python train.py --n_head=2 --head_dim=32 --vocab_size=4096 --activation="swiglu" --norm="rmsnorm" --norm_eps=1e-06 --rope_base=10000.0 --rope_fraction=1.0 --init_std_o=0.0117 --init_std_down=0.00522 --weight_decay=0.047 --grad_clip=0.5 --doc_mask=true --train_tokens=131100000
Each number is 128 + 24 x the weight over its row's rms, rounded and kept within 0 to 255. Layers, rows and columns count from 0. Numbers have three digits each. The size before them is the row's rms in percent of the matrix's.

# down: layer 5 MLP down (transposed), 320x128, rms 0.0629, rows 170-236, columns 0-63
# gate: layer 5 MLP gate, 320x128, rms 0.112, rows 171-237, columns 0-63
# up: layer 5 MLP up, 320x128, rms 0.108, rows 171-236, columns 0-63
down170 090:106176128170124178139098168108147129115127140104118143150180158111143171146141123127107150135136128113094115146097132130106141134120113082118117152150119132150122078136143130134084109133095119
gate171 099:146168171116128152159101169130154162129137125166142129143097135108146137137132108125104171118157083118120095165069136120125142092094151136127141104107102084172162129116143118145206153139143120
up171 102:111139133114158126099127119132157170106116095150111107156134115122084149104154153132102134113122119138140099136161140118100126127128132131100095165146134113167110104105129103140131131113095115
down171 100:104146143131189108154126148141146156103134199120134097124103101149097116143174111122140138110111137136169151128130136120076112074176132130101152125140113137168141173123134171149130125125114127
gate172 097:112136140148156153157147124155123135132125102148131161127125121161105111181117152156125128094152135073110092148110092129082144139122155157117111120106095149092150145146064107101085146114111114
up172 097:112130135054147146153133155107110123108155129074130129131115131127136091131111149120102147109139096100141159105099132106149148105157151119116105155112148161171129098160120146124114153110109150
down172 093:159118130124108075092128160100129152143090122179130121160145084133130089106123088156112129095185120113134134154126145127097125099153108141122104142118151078148112146167144113121106130170140098
gate173 108:171127164155114129114149175134135108123138126146125134168101114118093145102115117135135142135112116131143110096126101129140100071119155158107138149138123093111129115125097147112188101138099151
up173 097:143124124183151156155088139123131134159131141136164142186142157135161149164071125110156118099138154125088122120156124118117142122119121128146075157111133112083136135144159115106108075142092143
down173 105:127114120175177124105170148106106136157159094091155142139177103120150147139110152094113136120117107115108151150119161118118148096116172145131138122137094151118130103111163146139117141105155183
gate174 092:138110146097139132124098115112093143129153155094160129157085153153181168090162149098123149144152084144116167118110129149105129142114179143121126148097112109184111145120131141088123132143125135
up174 099:109128138091145118116191129130198150110112112122108112134144102077095112108137099117125119107114121123164104107141100137139144151125154100114124132121134135136138108134161110103114128096152166
down174 104:154137143132132090155095130129110152125156130106147153141106139154155132125170160142127147135138135165128215083141125110126122135081167135149107136071132087101117103142107155123152112189126078
gate175 101:137157158147099085148144140132096119125107090110132110143155101146138106118117135132108096127111131128094107102122130091120109082072154147057131149134119128130118122155125124150141168119122123
up175 103:140133149154162136099130108157119124126090117114124089139146118117106124114138107089136122112081096098208084125136138137119108182128113138124135146160059162155137101126154157142110088109136141
down175 104:100124104137118116155141134170109131158126108103097143094110100152111126140120106138126094100135124107100138119129113121117113075112184103104122129126141108133133174127128140156155144158127176
gate176 104:138095114125120114126119129105144131141111125174090167127142148111131107119083134109108162079090149150130108128147128133137091159107138153122113127105138115099144080122158185110163130142140145
up176 107:124178161136112154111163155151106089141171133100133133133120085113089140151181143116132132170146116163134114164088114095074124137113116121117156142126129105133140113114099102140109128167132102
down176 101:128140167102086154118075132163140112145131145135120116076141106146126106132105141134132111130117126146182166144141110142126140145125131134175167104147157129132122103174126153141143149117112122
gate177 096:125092125141142088133107135140071148143064139150089152134129123131132141144133148121122122142120175094105101082135128099107154155153142139110136136143135109150121141176118116132131110161115127
up177 099:138139153146128126172113099102128146121140137156167108186157133133129154122108141144138121154131113108068129106145137133114114109123150112119103163142100150109124115059131165109166083121120118
down177 098:132122104081122145117139173150150155136105127111131131121112097095120076096142141169145106109143118114146157084138122156171158131158119099159115144156143114113131147117137110083098108109131162
gate178 102:120091114121117135125077109158094140092138111108088133113106124112158138138122155169128142129172127083122162125121125177148163113129137160093106146165133089169081111150107136129134099128131150
up178 106:118157124160143094153133159108105141105126117145085162093160140119129108118125140137088140169151122133106127148109126144096141137090152115109092120181120127134110123140110191122139137117102139
down178 103:170178140103137122183153192131132183128124153153135105125142184147145159136129125105138083110128138107086113117160125098144144141145149139104147164133106106113104101127156149148134179137095155
gate179 101:135124104147152110093110137105115103123144124115147179086168139091077106137124138123116108110156128104138101141090094153126177113132116153145155124132104115112117105134116112174141153084162130
up179 099:150130160110139117110146119116136125122182123166121116166125121134152133098133110128142120106118109173126088099133143125134120124138133150138121138160154189093151154142138140124159100147152102
down179 101:122144148113112146145148146184142126147179110128123118213145167114151116136157130100078089148116148117078145113113183095149107129142129135150126128132108115161081130147105135111150128118143142
gate180 101:134114164086122153164160158148137119146152137128089105108129086161138109156119084162137104132126126124096197162099159102153124156145114121143160091134172155095094121117155123114117115152133142
up180 108:136097084091137125130130128111130132167140113149100116122165129155131152147150157130141145130104090112148149115122129127135191114147137145077114145112137118152115094158120099144133128168143139
down180 100:112119174147174150160137165151163080131135156100150114098176132126139138135121175140113103117107153145113111137112108145146140126106101108140146140113108136119154133079156129107083164069125131
gate181 087:107079086168118143156100147162158147131117128124144165106173109124105140142118113175114100152109142127102136088127131119095121146114119122132082146105141110096135109117122125141098167126144118
up181 087:113116117139140126135099156149131111152183128109141113117160072144116133140091143118133101151093146110150116102181086139153090126138105129143140141151140125127129151111139139134071113143137142
down181 093:143170135128122124167111091145132119153144102119141140108100161150154144099114122120079157136173132119112141174177139104142179101143108126088136134085080099143083097129138148142131110183096138
gate182 094:101121123116148118098119106116117151093110115112142143120127126198126130100115101131066152115115086103112141107081131106147127128118103171182139162127119120107125131133091114148110150069126092
up182 102:127128102109118153154128127142115125114143169132131124177156095129088122107143117101128099125131094137090152187128166158140141120104128147168129113157145140128125129151108120113167098173119142
down182 106:081130101134114127162114135119121135141138115129147148088147159142167148138144100118099149140181107129157082093110131153139118136092120144113090107099162098064144128185145129137122093139119128
gate183 093:101131105110194122124105166121130099110156096128150118120151121092121126115152136152124155115103146115141107148149172144107173149085133116139105120124112137110137078157117094100133143088166139
up183 096:151184154117086066141127099125167141087096156120143149110105125139118151116096136148114114072148126153113147153146098150108107087086121171162147079148161129100141141132131159117143103128100150
down183 098:134136123080078124142078125196154112136098157117132145119124111132094165125148084139136134129099159152135151115123080140136082106122154163151146113116118129134142118123114185118123113191129121
gate184 092:144177106134064118132131129127131137152137121130134121172128118106082089082116164104117104160130150104164115165121105091162141143132128112119114103091103124145180166136113165146137127136131177
up184 100:137110120119116175161135164127146150100108139115112153143095086107135114136144101118132125140130157121114077151124121129124143136147109121151170131188103171101113088157141089143171118140124162
down184 101:131082105093125120128134130135117166125152125093137202146147129132126148138105156110132133166165138145096107144119118110134127161134165140149132156152139159137130105150174142149087135110126128
gate185 094:083074089137106124121110115172078122130141143128125098134142133177150138105126099110158160182154141164090156161143131100121170109144136081164105134133130159097127128090125143121134151111154148
up185 096:131130164131146124114184137147138139090113167120137114080132128143100120144120114154150127130137187102132184116109067166167162134101098127143132111078117154143123131131108097100113090117113118
down185 098:144126137146101118123139128125141136089112133165135116106134105108104094108149147164126141142113125113126156181102104147131143158067153116152130143135133126084131149127148133127125123053120107
gate186 095:127087092140120118102127105145127091117144126100069111189134138128164167185116123121106105107135122109118112125140102132140104123108182176141114101106149101118138155181085142151127175126137117
up186 095:137117135128109133149130105152128103095143095118067106117114124145145128177141073138085073071080153136138138139161122183076132121106119125090141135120149171114135140082122120139128132123185129
down186 088:084125156160107128138137152122182160159123097122159129107147134127120123096095134136155083167162148141194162130125155144164151110148148117119136151116134148150128144079137120072141086134116133
gate187 102:110115111139132116118174101124163113109101125109108093140157141144149177139133136153113109123119105143127132094155145113093195128106094097106135091101158108092144127144147120129149161078117090
up187 095:106192112124115175136149127151141121141120127126133086149148176121135093149122104097135131140147113122097113110127156176097147102150096150128111147112133148094109159139120112116147156080167107
down187 098:165114107136113066125134125143103136145116141108087155148147133092100106146133168146135115129142112075165158140091168154094174143126123111147096096091149124114118148135153140124152161134138124
gate188 108:155125132119095167127145132158171174151150146106094132127110169112113163133144122116164153168134139140133138138086125149124145139120121131094150119157152100128127148105123150139117140107127135
up188 102:155156145108161133098135133113125127132152154082120131166129133144144093104110110142121124122118109144156177086068143150148168117151139115128140138130080163153194153124119116132111138120132151
down188 102:139165118123162144114137125136153112126129131128154119099118110124160159126129157160087112097095121113098142140121112083113153110133131113166141113136170145114122132145111161135113119114126137
gate189 097:136120126161134143114118135136079145167141095158141151126144165112119131109122134133125104046104136109150149117075115126157128126099156115129105153154100095074148098163148124116086136108139095
up189 095:130132134081147137159137136166120124093118105143144108154125152113076092110129160126152139116115158101099095126122135089140135155101121132141128121120094158109104145105140117117137132133115113
down189 101:110154135066133151153121122144102126148121136132117130103094107127124121116105120098122107157142151151150132153085135133132137179114147123179132156137123132127084105135121155100163120120097107
gate190 101:131122077134124190109126121114132175128164110165084129133136147159130140081153131137080092155119111126128103112163162189131095122147090183136108132120161124134124097130105130120113124128127163
up190 098:114132122149132144110155112130167138148128126153123139169137127162134121095112158115106124113152091158084144144143167173134082082123126155127122095119139151151159081090077158128149075151098150
down190 091:095137117129121103128143128149109141106132141137168144127115120103122133173140127130140148175087103132134129142082089131118157123095120125112126148167112101117130177137131100096147125122131057
gate191 104:141128159134165152135127145080111083121107128149137074121129160131142122063144138127126132120096138147111123164130092125119163097140148130178140109107109131111134099145080183110141148130123166
up191 095:148117113095097108117110104138129115132096128143084121133170137146112121124095110127105175096153148144171134124140096134089136145146128127101163148095122112176094123114148079093135122135115118
down191 101:151165114127107118090109104164139167133117096104096181130161120120106142157098152126128143103130107147097141107175160124101088128121146126077124156126153134158109130128142097133106138129116137
gate192 101:134135108124129109140147088134093145104120151159121163174130142157134202089158129178113146135140128127123183163125115169104107149097095113147119104164142099066110138113113112110117156125140079
up192 103:172160190139092142102115133166131112095152127135156144109128133125110091160077099087105117156115168118127109173101099125132109137153111098124161094170104123113155162149111174129125091127131127
down192 105:102124110129149089191107121124131137127110115091131146119114154142135173083159173133163176137135148139167170125179135108148129119081099131174108152094161099109087141099136107108154109125118080
gate193 108:129172134117153111162127138143149111101121139088168162079142116130133124134123153122102139146093082126110120125105153183126130134133125093155136107097128099116088177127148120169135193108110133
up193 098:113150116149148120105061101105156139099085150111131128112170139132087137087116124119133117132158102079134136125101119156138144119108135136150114101114125097100106176144106138128126147133089134
down193 104:138138122112159105135144112112088095140105110105147089106105104106091162106110183124138103119172108134119131156110111132119137114143111139129128156120158094137166138169116152143067145116115092
gate194 092:148137099108123108141119097153085152127150204138133162140111131171123124125144155144140124181126148103114106146117103129144141104140114146146154114125140135179105095170166141147143113147161144
up194 092:138117141155100149133130129169171135105092110123118117123143097164129130133144141114103144087101118121137106135112086115126164136141149126168132106120119079129155091130130094121139139156116113
down194 088:115093140131126140120136119142125106069149146113135164158128149094164124116175105122151102100117105089132162074096142188108136100140122114150083143113143136068068112136129174144180093106139136
gate195 087:149112118107138128148109167140139135130086184141137160108170176160145149158101081149144130074084093154106082134115155146126100145151106114115144095105108090143096157120091136144159069086132079
up195 094:150189063145095101112150117094131128103163118135117097146128134163133115141162125103092151179147130117130121104148095094156097116122120148144125131111097141140119119116127137116156143109125170
down195 097:123113127142107123140151166168136131121125127118126115121134127120106134104120161120087139136142129113091164134138141124119131130144168152124141115124113165128099177159120074105117145184142117
gate196 106:122107138152128119134155130109126127133141139157133171087150152157136101137117118108114135168133083157173137122160138118147147143128167159154102108148124099120130181118115170130126108129140135
up196 103:129132146156068120148115093120122124149141146159127151151115133123087126147136122141083150129143108118166072115085131125130145146128104142168111151113103136100120136106075082136114158143105103
down196 105:150139151117130102146109131151155175150111150151112156132105123103135116134103151121086127153091078139168152099156094107129155144113088165106096122122111092099107131136133129135103087141106167
gate197 102:165130165122131150149128136158151094132109161127122138110090145172163110068139135160072126150117136146073108114108100181114103134144127121114137107099118109114110122115118100128123106102095115
up197 105:112179086144113093152122120127184115140109142136083109097161140118139083107134162101105103117180152156063120114100128137138148147122125167137144117103166147092140134145117145145112153140160136
down197 097:127105134143151114140108158117112153160129129124177131140074083140123133152101094114143136136110123127126139144126146117108108105159131118157092122199136100095119111137113105130158133172160115
gate198 098:159121136139126115189091099149132129107134123170099135107109171144122140169143114089117132138106151150151205127078137150137095101123133131129121140123132130161130152153130088116156143102125106
up198 097:118134120106102132182110153105146127109125128104117122150154175135180157104112141168142121158144162145130113094156135118144070177126108111145127122132139139090166135089120129143094124137119137
down198 097:117124148131135150111189122143151185114094123132106131126133084125162130119147114105113066126151130111113091158117187108123139125166148152132149126161103106091085163152128120101124146160105102
gate199 107:118141143115162175131094105149102112088116085136151162080078103162112202120152117163140135081105159106168144131131110138139138148071115136144108163135132074098119093146095122099100142170135106
up199 103:164141142135162127180156143127123156107118142106166145130120193130126172165107140171140122094132133135126138162128134110148111137129117130153110131106099089143117114141109088145123108162140154
down199 109:095092148111102093128115090118130112138172138119077111118143127148131078113123130144115161140143135110074161141139091164096099167117144109125122139137138170116153142133128122137120134078095102
gate200 103:167070089148104126119117111152112153123118094116086150121126149131101123124101151099129130139124130117094146159164154061136096150143144170141100125125139138133121138181088144110133156157142119
up200 103:087123102152106120108139144130137103134127154120144149118120147127104152073087171105138136134145115129115121163100111118151115154142061149091118113160087127129128144204108176093141101109137106
down200 098:115173109160130097066073132118128136138118166135078109136128114133144105089150158168129118173094108147143114134111146092154136120112122133136117148095142116118154122168092146132161094197102144
gate201 111:113130106111131140146141112154087178103114116106104148098132110096097120135147118129160131128122144155113129122107127164119117144182148157143119097137142145120093119100131122126126151133136116
up201 093:106107101072119119107117118124097152118082159116101115136140106103120150139156170076131092121127143141108130083176105122113115124171178099159130118116124131156078079137080175186120149108123109
down201 090:100146177128129128199141170126155134124098115147192144102121143152136140124155105139147133134133121127113132150105114129129152118103089143117123115143101093138158184127182147099112117122168101
gate202 098:074103135122131088139131142109154132148144143145107110134081164142145157134145162137100093118130127155097142151155147105112153090151132149098114122128117146101118165138122124154192113098140146
up202 096:101129119114122160131141097181136126136159103111144111106144100072112142117113136134126126121124115104121117112132130113143130154066086098111128103148169137127152144124117083112167175193164091
down202 098:125133108110151150168134144132157142131143130130068131088105148141181095114140146163158130113130158168136136138107149147139112114098176142114161132120089139096124153161142127130180154079087086
gate203 095:155106151121168118181102150149154168135123119146121142094121158170104144121108151117154123163130125167130122119127094152144140114160122142113146141111151100156104103140118085095107113071154162
up203 105:112093109131075145150123157097104118144128091119129124143144158118139110130086156102168107138131135068160119135102099133108139099129101112139105137140129152117132133147123099112116158121139099
down203 098:129149175127155141131143168153159146099151107127090151101124137167101119123133107112159143139144145201139109107136122135148146151156142150161125164125108109160123152106125113119117153066144161
gate204 093:133155145137141104082117107086114107132151143123118168149162120137123150132104132112158151103113140076134137109096084090156107132139118124165154149161150136107187097150105106153111120128108109
up204 096:155156140134148139136153137086109112122181174119151125118133160100097130131124101161131128102153149124073107156079155137125176124128134073171165189121089135147141086151117133146138109149104116
down204 100:114123088119127114093144108154081164131096082162147109124131128095134115109127110193165132081139107108117110159120122107135119127170129108147157076095128119109156148086123185136171143071130104
gate205 100:202128115131108128150074153145153140099139114099137119105163176068184115121105140130116112151148107112078114102142131120108157113099130137155172097086144130140124147073119119137126107144143113
up205 103:110128138151153175085119123121138105134146156129129127121169160075110167170119110125125124104135083103136084137121132109154137104146144124104162126136137157112132135127101124096123153146152112
down205 100:158091127096122086119161137154134130123123134126093115118126133127097120153140130130160112139133106169209151072123111116119138142115139160120111111118092097136109103101125132138168141100137094
gate206 101:149056114110152167137136117141132125078176134117094143112126130123136133125101168131147077122130132095137149134109109129108119143158127140073167128157154174104133145124165092081132130154117131
up206 102:119142133112133094104105103180102143149102116114098148127120133146151145148152120159134183162116116098136108136070169185127116155109125137096129120133132111088161123117073139118091134134101111
down206 099:093128129145156069115106110112112072164125127165112147111095124178139137114124125094112106126108113130096118074098112124095117150094130136130090108140142145142119095112137121157070130052140120
gate207 105:098131170092096150109143106125102118138084150129152131140143123139131133081159145162113124112110136158138117110112136111133096128150094082135156139133148109153158141094172158168128088147127144
up207 101:133131083128141108099152115132157153121098118155136154128129124184152142148168127143135169106163116111096138110117118168125141145128192128101090103081156124174127131164115132114100093151142139
down207 104:099099128142179110141160148127147118137135102102120146128035126171104139099137127074131109115107131141131123144087114179108132145111110128135105112151144115147125117163079111127098176161120130
gate208 095:120145150095120127137148084126108080096076130171122171121160154149125103109115100155123106137109149124115141144176125089140121130143108127093134134112142127114131100164178119153153130133103144
up208 100:165135129118143157161085083142106070161111095126142203112128154170150136107118101112162126155101106145127147127189157116141134146127153145097101115159132148136133143149125118147122124142127111
down208 094:074127153112144130154148170140123163108116146111113093080119127141128125105127083147115101125181109141138141062127150153137064106088123084139139089127099141178135131108087126142113156156124101
gate209 103:113185149167140115141151112138200142110103090116120155133169119133158127097126114118136149135145154135131124142139171134124161135154103118152130137132158164177160119157175118166182124122118149
up209 105:103102090071129121102171089130112123105126147109124123159129140107154122120126167169107152134111132106143148103112144122096114133080131118103114122125138107136156129110130136149070131091110099
down209 101:123170162128106142122106124131126111108100131132142147139120135119122172138136178112172089138180113116158095168168132159150158131103136177139114146092155116129139085133120116172173124126142127
gate210 099:128141116120156099104108130134141128145172171072147147103112113154124156117136166161135157124110080112089145103137133131169142132128153117164152137138136135123188146154108142111165136143150179
up210 097:139123117159129154100105100124144128138102089101113184135128067117116118122143139116160116087117074145111098134144159151170124133151155135147113167116094125079164124159107132122145153141090172
down210 094:157150154127154144130080151161126145160103168112100125085112099128107179131077108125134096145127158132137141166144098145098146096162136146146131155117073136102149126100134133183149121162144173
gate211 095:119110141107081121098116111129160141101152115150147123132081129150153111110136160163118119086130133153164143127132149157145108129124098166126139076174162130125103137159081158100158098096085145
up211 092:150113131134135136077098158119113115108107117096103138129132142147110151153131161109094093120162089116107141141143140121151146128127106151142148123136158133093150133175165094126148114085118141
down211 095:128155095121167156130155146137160117102143097142122137121151156163122114111112109117182092105153129147119143086117118127116104128125125094121151148070139151141092154120140152084109153170141116
gate212 100:094117119127045094106106159153172095134136122135154125151122144136151104120138137109126165114116134124117158131117154121172117089153104114179162170151110143141121145131107200118133105134127123
up212 099:120161113108134146106094141138168140117077155095122155136128133143142085109149141127134097156152170179130119128136074140153121144157130133145143098154139153143156111105146150113099140138133129
down212 100:123127138084144167181161109141161127127141137143168158120150087159117092071154127133163144150141131163132150118147105124127172127103142132122164129117145083132144121148128111114123129098170090
gate213 107:144112158137155166126136122095106158116175091123131185119119188116146092132132125136140126128129091135162136083124138118143120087130116131079164134120126144111103138144134110135164165100164145
up213 099:109136125131125114110090114140089144156118145156172138095139120136111128125145130153096117136109143126141113174167126105170131137087135090131130127158161088148136161128140135127099097129116112
down213 100:149120092144139115121143127169122197139144102105117181142126119106149136144118102164073112104140152128118153146115115112125159092129097124148116142124162127125152124154138108136117149105126145
gate214 098:102092115163120138113137104123110093148123079125126174143126099148115129120154121143132154129144120148114123165058079121119088170142135107112148126105101151155084107142108177094119163120116068
up214 095:099125141096145130155168098122114095123120137162124164069125104129130157149122138114136160157116097167125101142128077118125092139117127106149126120114089175123116109160124159138117129132145080
down214 090:121161116121171086137136129145114142090127093079086135146095144135161134102136153142098141141181163109117107117080130145138114122152147140092104155127127135126119154153147149127122110131103089
gate215 104:097139187201092130109169135114120116127115107129095126100160094092113121137127140144110098117173138140111094078117103165158106144166108119143143163139109107107145138144125099123113110114150082
up215 108:143124186132144070146152152112119123095106112121124130113169126169122136115148145145123104126116126131084101090132094155123109153119187082113126136123146153121152154139138119101160094155114090
down215 109:108134152113151144169143134128156137172126126141137139082120129146141139108093110121100162157125104154143128137102165124119112160129130092125101145130118136154104139092091089118134131126123105
gate216 096:153120152116154139164081164087124129106099137143127157143137132131145126161125157126156163086120102162145133153146120148117086125119153162155165093099157122141101124116141077149115149123168123
up216 099:143132108141105119112119141122138087143154102121117105122128132108108095157092134115167120113160068145147126117156060159128115182177124135145114127086138140154159105126105132141120125093117131
down216 102:097142123137161117156101153117111110116152125148117147081131155131133143102161104130142137097136119103123145142112160114138133134107101111129154122100137101096123108130094105110162093205119180
gate217 103:138120169136120134136129123133130098137150123148151076140101152156137090085081089188125156096060067103124106126118124114142150102157151124124108123148156142121162156121137141109131171071099113
up217 105:137103128125125149125099113120128098128133128060199141127150154124119140118132131111070156082160140150147123122136069143089098123134062115168135109140109124140153145113120080137146108099121142
down217 109:127098096132129090096162103142094133097133156147129078101105170109148139123090134159143117140140044102154099144134128070141118120137153107131142119116153130121138147156140195123136115098152130
gate218 098:133116122114116141117097130183133099117140149165081135142131120129093126152117103149145113149113134077117156160080125144144082153165166147154113130140169121119125174127111145142138137128133065
up218 101:135117121105104120116102126108134101121153115151155120126145168133145122062130138121107128161126078109125123129154137130171090102130131136130127138156122134138151135130133150118112176111165115
down218 102:123150142149129165115123082122117152164141143139074107101121085131113139156106157117160138146123120150123138158076088127111120147190087117108097138175142103113108136139092116128129059142081089
gate219 099:133094154095138127138134139120152178126146121119145106140136128107173127094123139102104132127102043137144130160127100148153163079079155131142100131118094122177116126133133111105095148097151141
up219 103:198134128157089189153144125120105129087163085095171124091112127195137139111147124123146130120117139178120127127158126142102164161145126085135168119080118113130150131110102101098112121128126108
down219 105:105114141123094130116113127141086140130151162104081112125137129137143119149129122151118117125153141103125107122123152172127149147125097159126110125124132129134094100199103163179114140070129174
gate220 092:169130135114135129104139143136202095151077117115113125163134119085104113113129084096124128125147115080093139115151112093138118123141124104108152133153128103095121146158115124160118172089104160
up220 088:127128142103151135152112141165135124155123150188146117122186125146146079111139118167145116146125099148162141141139130111127154079083088133130143212139111114144134154160135116125130148135164114
down220 090:127131130154150133126140116112092161107129119074122118138075121164114119167142116132131084123106139126124143117178133156115119133159170144129130123164157112162097165116136126117123122154129178
gate221 098:090123136117135137105117091124127137075130160111168113151133116104148122194127099137134129156053120136070144076104107143113138104115129149154111097089152153109123147158122098133105135107117144
up221 100:123133113120130133109133138111073138117143137121124152162116129090145142106139110146137114129091092119134099113108150128141138122120148118108097152098128091123190103110145115109124110124114143
down221 100:119171153121147114130091101130121113061172117109137156145129116102113149144135143126120139152086166127116125121163099144124141128108156138128129117083147117116128102115122127118125113149134134
gate222 094:097142105115138146109115163122129104097120156136124191093109117087109182149109123123091139154115151113098163120145096135102134133126118142155147095072128133150115165084090106116139133161131124
up222 104:114132112083118180141113105155125108115136084121159156109126104128151125106129151132118154120117120112098164143119138103110102190138160089101126183128138137115159127099127152115121155158149098
down222 098:158123137139098126135126097147077146139176172114115134138130136123108195145123112091112108140163165094119146088106158092130147140180151133151137156118143143086110143152077112102152113155156117
gate223 102:128102131106138143155183131133134109107104117134109154181140108102129126156131160148148148135108158132139138139155102105152141130147138144128119153136107134127082110147104153160153133120121128
up223 106:143120129132129117121168132143137111121119146135143166051143155128144104146134122122147144122117155143136101117065090110163120169126134143138103123161140168148143172101149116133153124176131149
down223 103:112111125120121147120137148128122119119152185155104143125073140139147113137135120156157150132138153105143104128148104142123141155092072115140143121175131129143169107119157102198140146097115088
gate224 104:091120123078167123155149115132128144103095105145150155162127131075112154150144125138097100121124158129129165125131104116138125122156114114154125138157170143109131133158135147119126113138155141
up224 096:109155128137152201145150089104118090132121131123141117128099116116109141128146166110194141124094144144131149100104147197111144121136164101118115118083130142161180133076163132114136098125132135
down224 101:082096147125111132119130120113121123130142115135122151151133129135131103141136137146075148187093124118088110141160077109138147160137107132137110104130161136114128171119145126101115169160140139
gate225 102:131127122123097101122113101119134166116130115110109134157107148145092139137115143182100076123189102153075157096136141111201182101107156130152141072123142152150113120081125119153109081126092154
up225 110:147064104105075171119126123153118144140134095095139153136164122164139148155175122128095161140142132151131113112149154115145137134134113125176140156114113123126125120158139091128120148137117180
down225 110:136160104119123130147067123146117096126145142098092125155116105107088075141129180135118171131130101119105134163129095140139155178106167074116127095115129143131133126125114117125157079116126104
gate226 116:152140188124114102106135106118138137111147164125092146143153134138108093147165090140135126133073112166135156080146147089119134151148110090166134101138151126134143117125108113129112131153121151
up226 117:159121130108123145143118120126107131122136174119120104122139118178138143145163095094153127142161133150166167108127155135150145162161110113137179086134164136142102094124074135178144094132147127
down226 117:158136128150163155141131125115162145090075124098125110091150158160113141143131122123113131139133130141125127140107126103141125118151163089141118108129091108112115135148085085149166169088137154
gate227 095:110142178155112126155146136139135147152114091143162164128143102179074168107108139130111132140161101100085108135150122124167155117124147130121138181146099148113093137113131152145116122088118124
up227 099:128124164091090130181115162085097143165144147127098111142139136143142118150111168127130149144116142137114091166101161127168096104138131141113087177127161125162089153145140114109134114140064148
down227 101:094153122134156121137093125128110142086108145097118149171132104128115142110123153137115118127174156090133104095133132103135151144112124136150065155122124126147114192110145148110129151114150189
gate228 107:139146150147148148189095128121141101134102136147116109052090163145113107098140088191129099160079143126139119118127140117122132116146125130108166137121109156124136121144143153121154087126118117
up228 100:111121136166100085116104136136160114127136113095088121126129137099098116098115106133148146129066148149122098137146109115161145120116116117133162138140090139107122122101118121105131138103108148
down228 105:157153106137139118136116142155116087081095114133123145160157164095164131133143159128144098100153158169127164136161127152149127144162124132147131121113120154101118115147161130103173095103104156
gate229 098:128118147080140124169139161117128164109138120122137176145113127118090154119146101173058119146115113171104091152123107134109102127119112135118163090119132155124111132128106096147140138137138106
up229 102:074106167103130104121094114085168124133137149129124128123125101127120166154142143143128148116143125139152131150137132152154153145165184107117109129091114149136121116142110160130152121092123096
down229 102:143137099132139123106144151134094136150099132095136142148146142116093160148125143177117115137129125091108137100128137135095125113088121130144100144118135137094111143113125109180147137091125134
gate230 102:119153130116128134131153168116169128128136159108094110176165147121094142138112150117117103155118145119119153141152117134196169108105107126119162140103130121121141112147106112120159097109146153
up230 099:106173116127158130126131103164133132105128155124133170120127119124129151124138149188137121158090133067099148132122162090124116121114141112143178136172132119121121075105169114132074124140101102
down230 095:153144163133137078102141129154114148142170160092157152131105103121136135107151116127127122115158110141110131158138160133153161109120095119139111153100129077075170118135125174161111160177198138
gate231 100:131145119132129163130148121124127055133095174108105151133116172131137096118142126140113118145119080090152130080105103111137131134131165142157168098142135122132127119161143091099117109121148169
up231 096:130138131096111136110089126098082124139146145148161085166143141149160145087124103132116137153145109129133138124111115118175100131144150137101130129126097158126122156120145143109119169110128137
down231 100:172153128123112134091119105105117151174109117120139137149107139178145120152124114087177110113064092135149121111110095113124116084144108115090150158145099101105117137135125118123126125132114128
gate232 094:156072159122105127083168105143150133174137127132104156109142113115169088094098128112115118102121100157136118096075120103145134121080139091123154140154125131131127124146117130126130129079130090
up232 102:113124136190128178143127124143119090141102135130115137150139124113111142141122132102124117127154130088136134100131110156091129127156117119114067162088132149116148143081119112108134125109102120
down232 101:109111134081116146119134117145162143116117148105158143153136127120134151156166106130143095136162110136104166115104139128110177112133124077128154103141122136146133116135124114189137112132113159
gate233 096:133110135117177120107122092174124159127172129163136136161122194075155121134133163123134126131144129133084179114136132124131083171120162137084145144129089135144123115133094129162118154125150145
up233 099:148154150121060148131108115125160167125147100092142126135160117140147135134106099141133107181118134105103151143118104089114110163123118154165113148160196160161134115118148115146113085141092125
down233 105:156125136106196102081131097113116142144093111145157141105114121121129154143190139150123122121139173171164114111110133130078143119080132133119154128139117160103129120111116134114141131109140150
gate234 101:136155116090131156091149146119174137113133108095170124103139115141107148119195155139078114079080107113125153177146122158204121136132108136138165128116155119142120095105114139147139137074122104
up234 106:146123181124158130143100132198143122121094146206125107162144141099147150129093158160120090134104166127164129144128143126147169124101095137129084171149162144146101163134102120124144165136105145
down234 104:108144118142173111160137098132156117128079118103161147188150164139117136114144104130070134162109166092121118162134098142067113156079101112141134121115098136106150091100142134098149140152136130
gate235 101:128102109145095111146110062136101139098105119127144123126157083147128117130159138147110097083158126112124109128127132123114158134102173146174136127146120154156103160127112129118149156090083109
up235 100:136111148146165179079159133122076140072144140141141151099084099111097136102081132154139141120081135151143153132173128137078118113153152120090108136128137133171097135130130103115136137131095125
down235 101:099101124114117146114132174119137128129142105162127130107165140083142098134133146116140126123111104113153155109108173135131144116080145150111146123078127139154137119143114128109150157069153108
gate236 099:102142121125150160124142061156153115147147121178146148148118083072095142116145147140137124120175149106111121151112061119125150129114117119100139138144104129136133160159184137133152091111130186
up236 104:104147128143154115122127150156130103113079115126140122162121123096120130124129142167127163089112131135147120106109142117109168116099175136143105119088090165112130104150114125141110128129100127
down236 108:085163132118140170083130137125120131148111111176128111149082139149110115119099142133134124162105121104099080092088128128120136169131160131134134118133071142113154142143116100095130141140136098
gate237 102:102162123126096168189087116165149142130104115173094108123129107111131136140163105121143121141149141112160155120133123137159127078110096128168121113123110129103108140103159155143124183134099134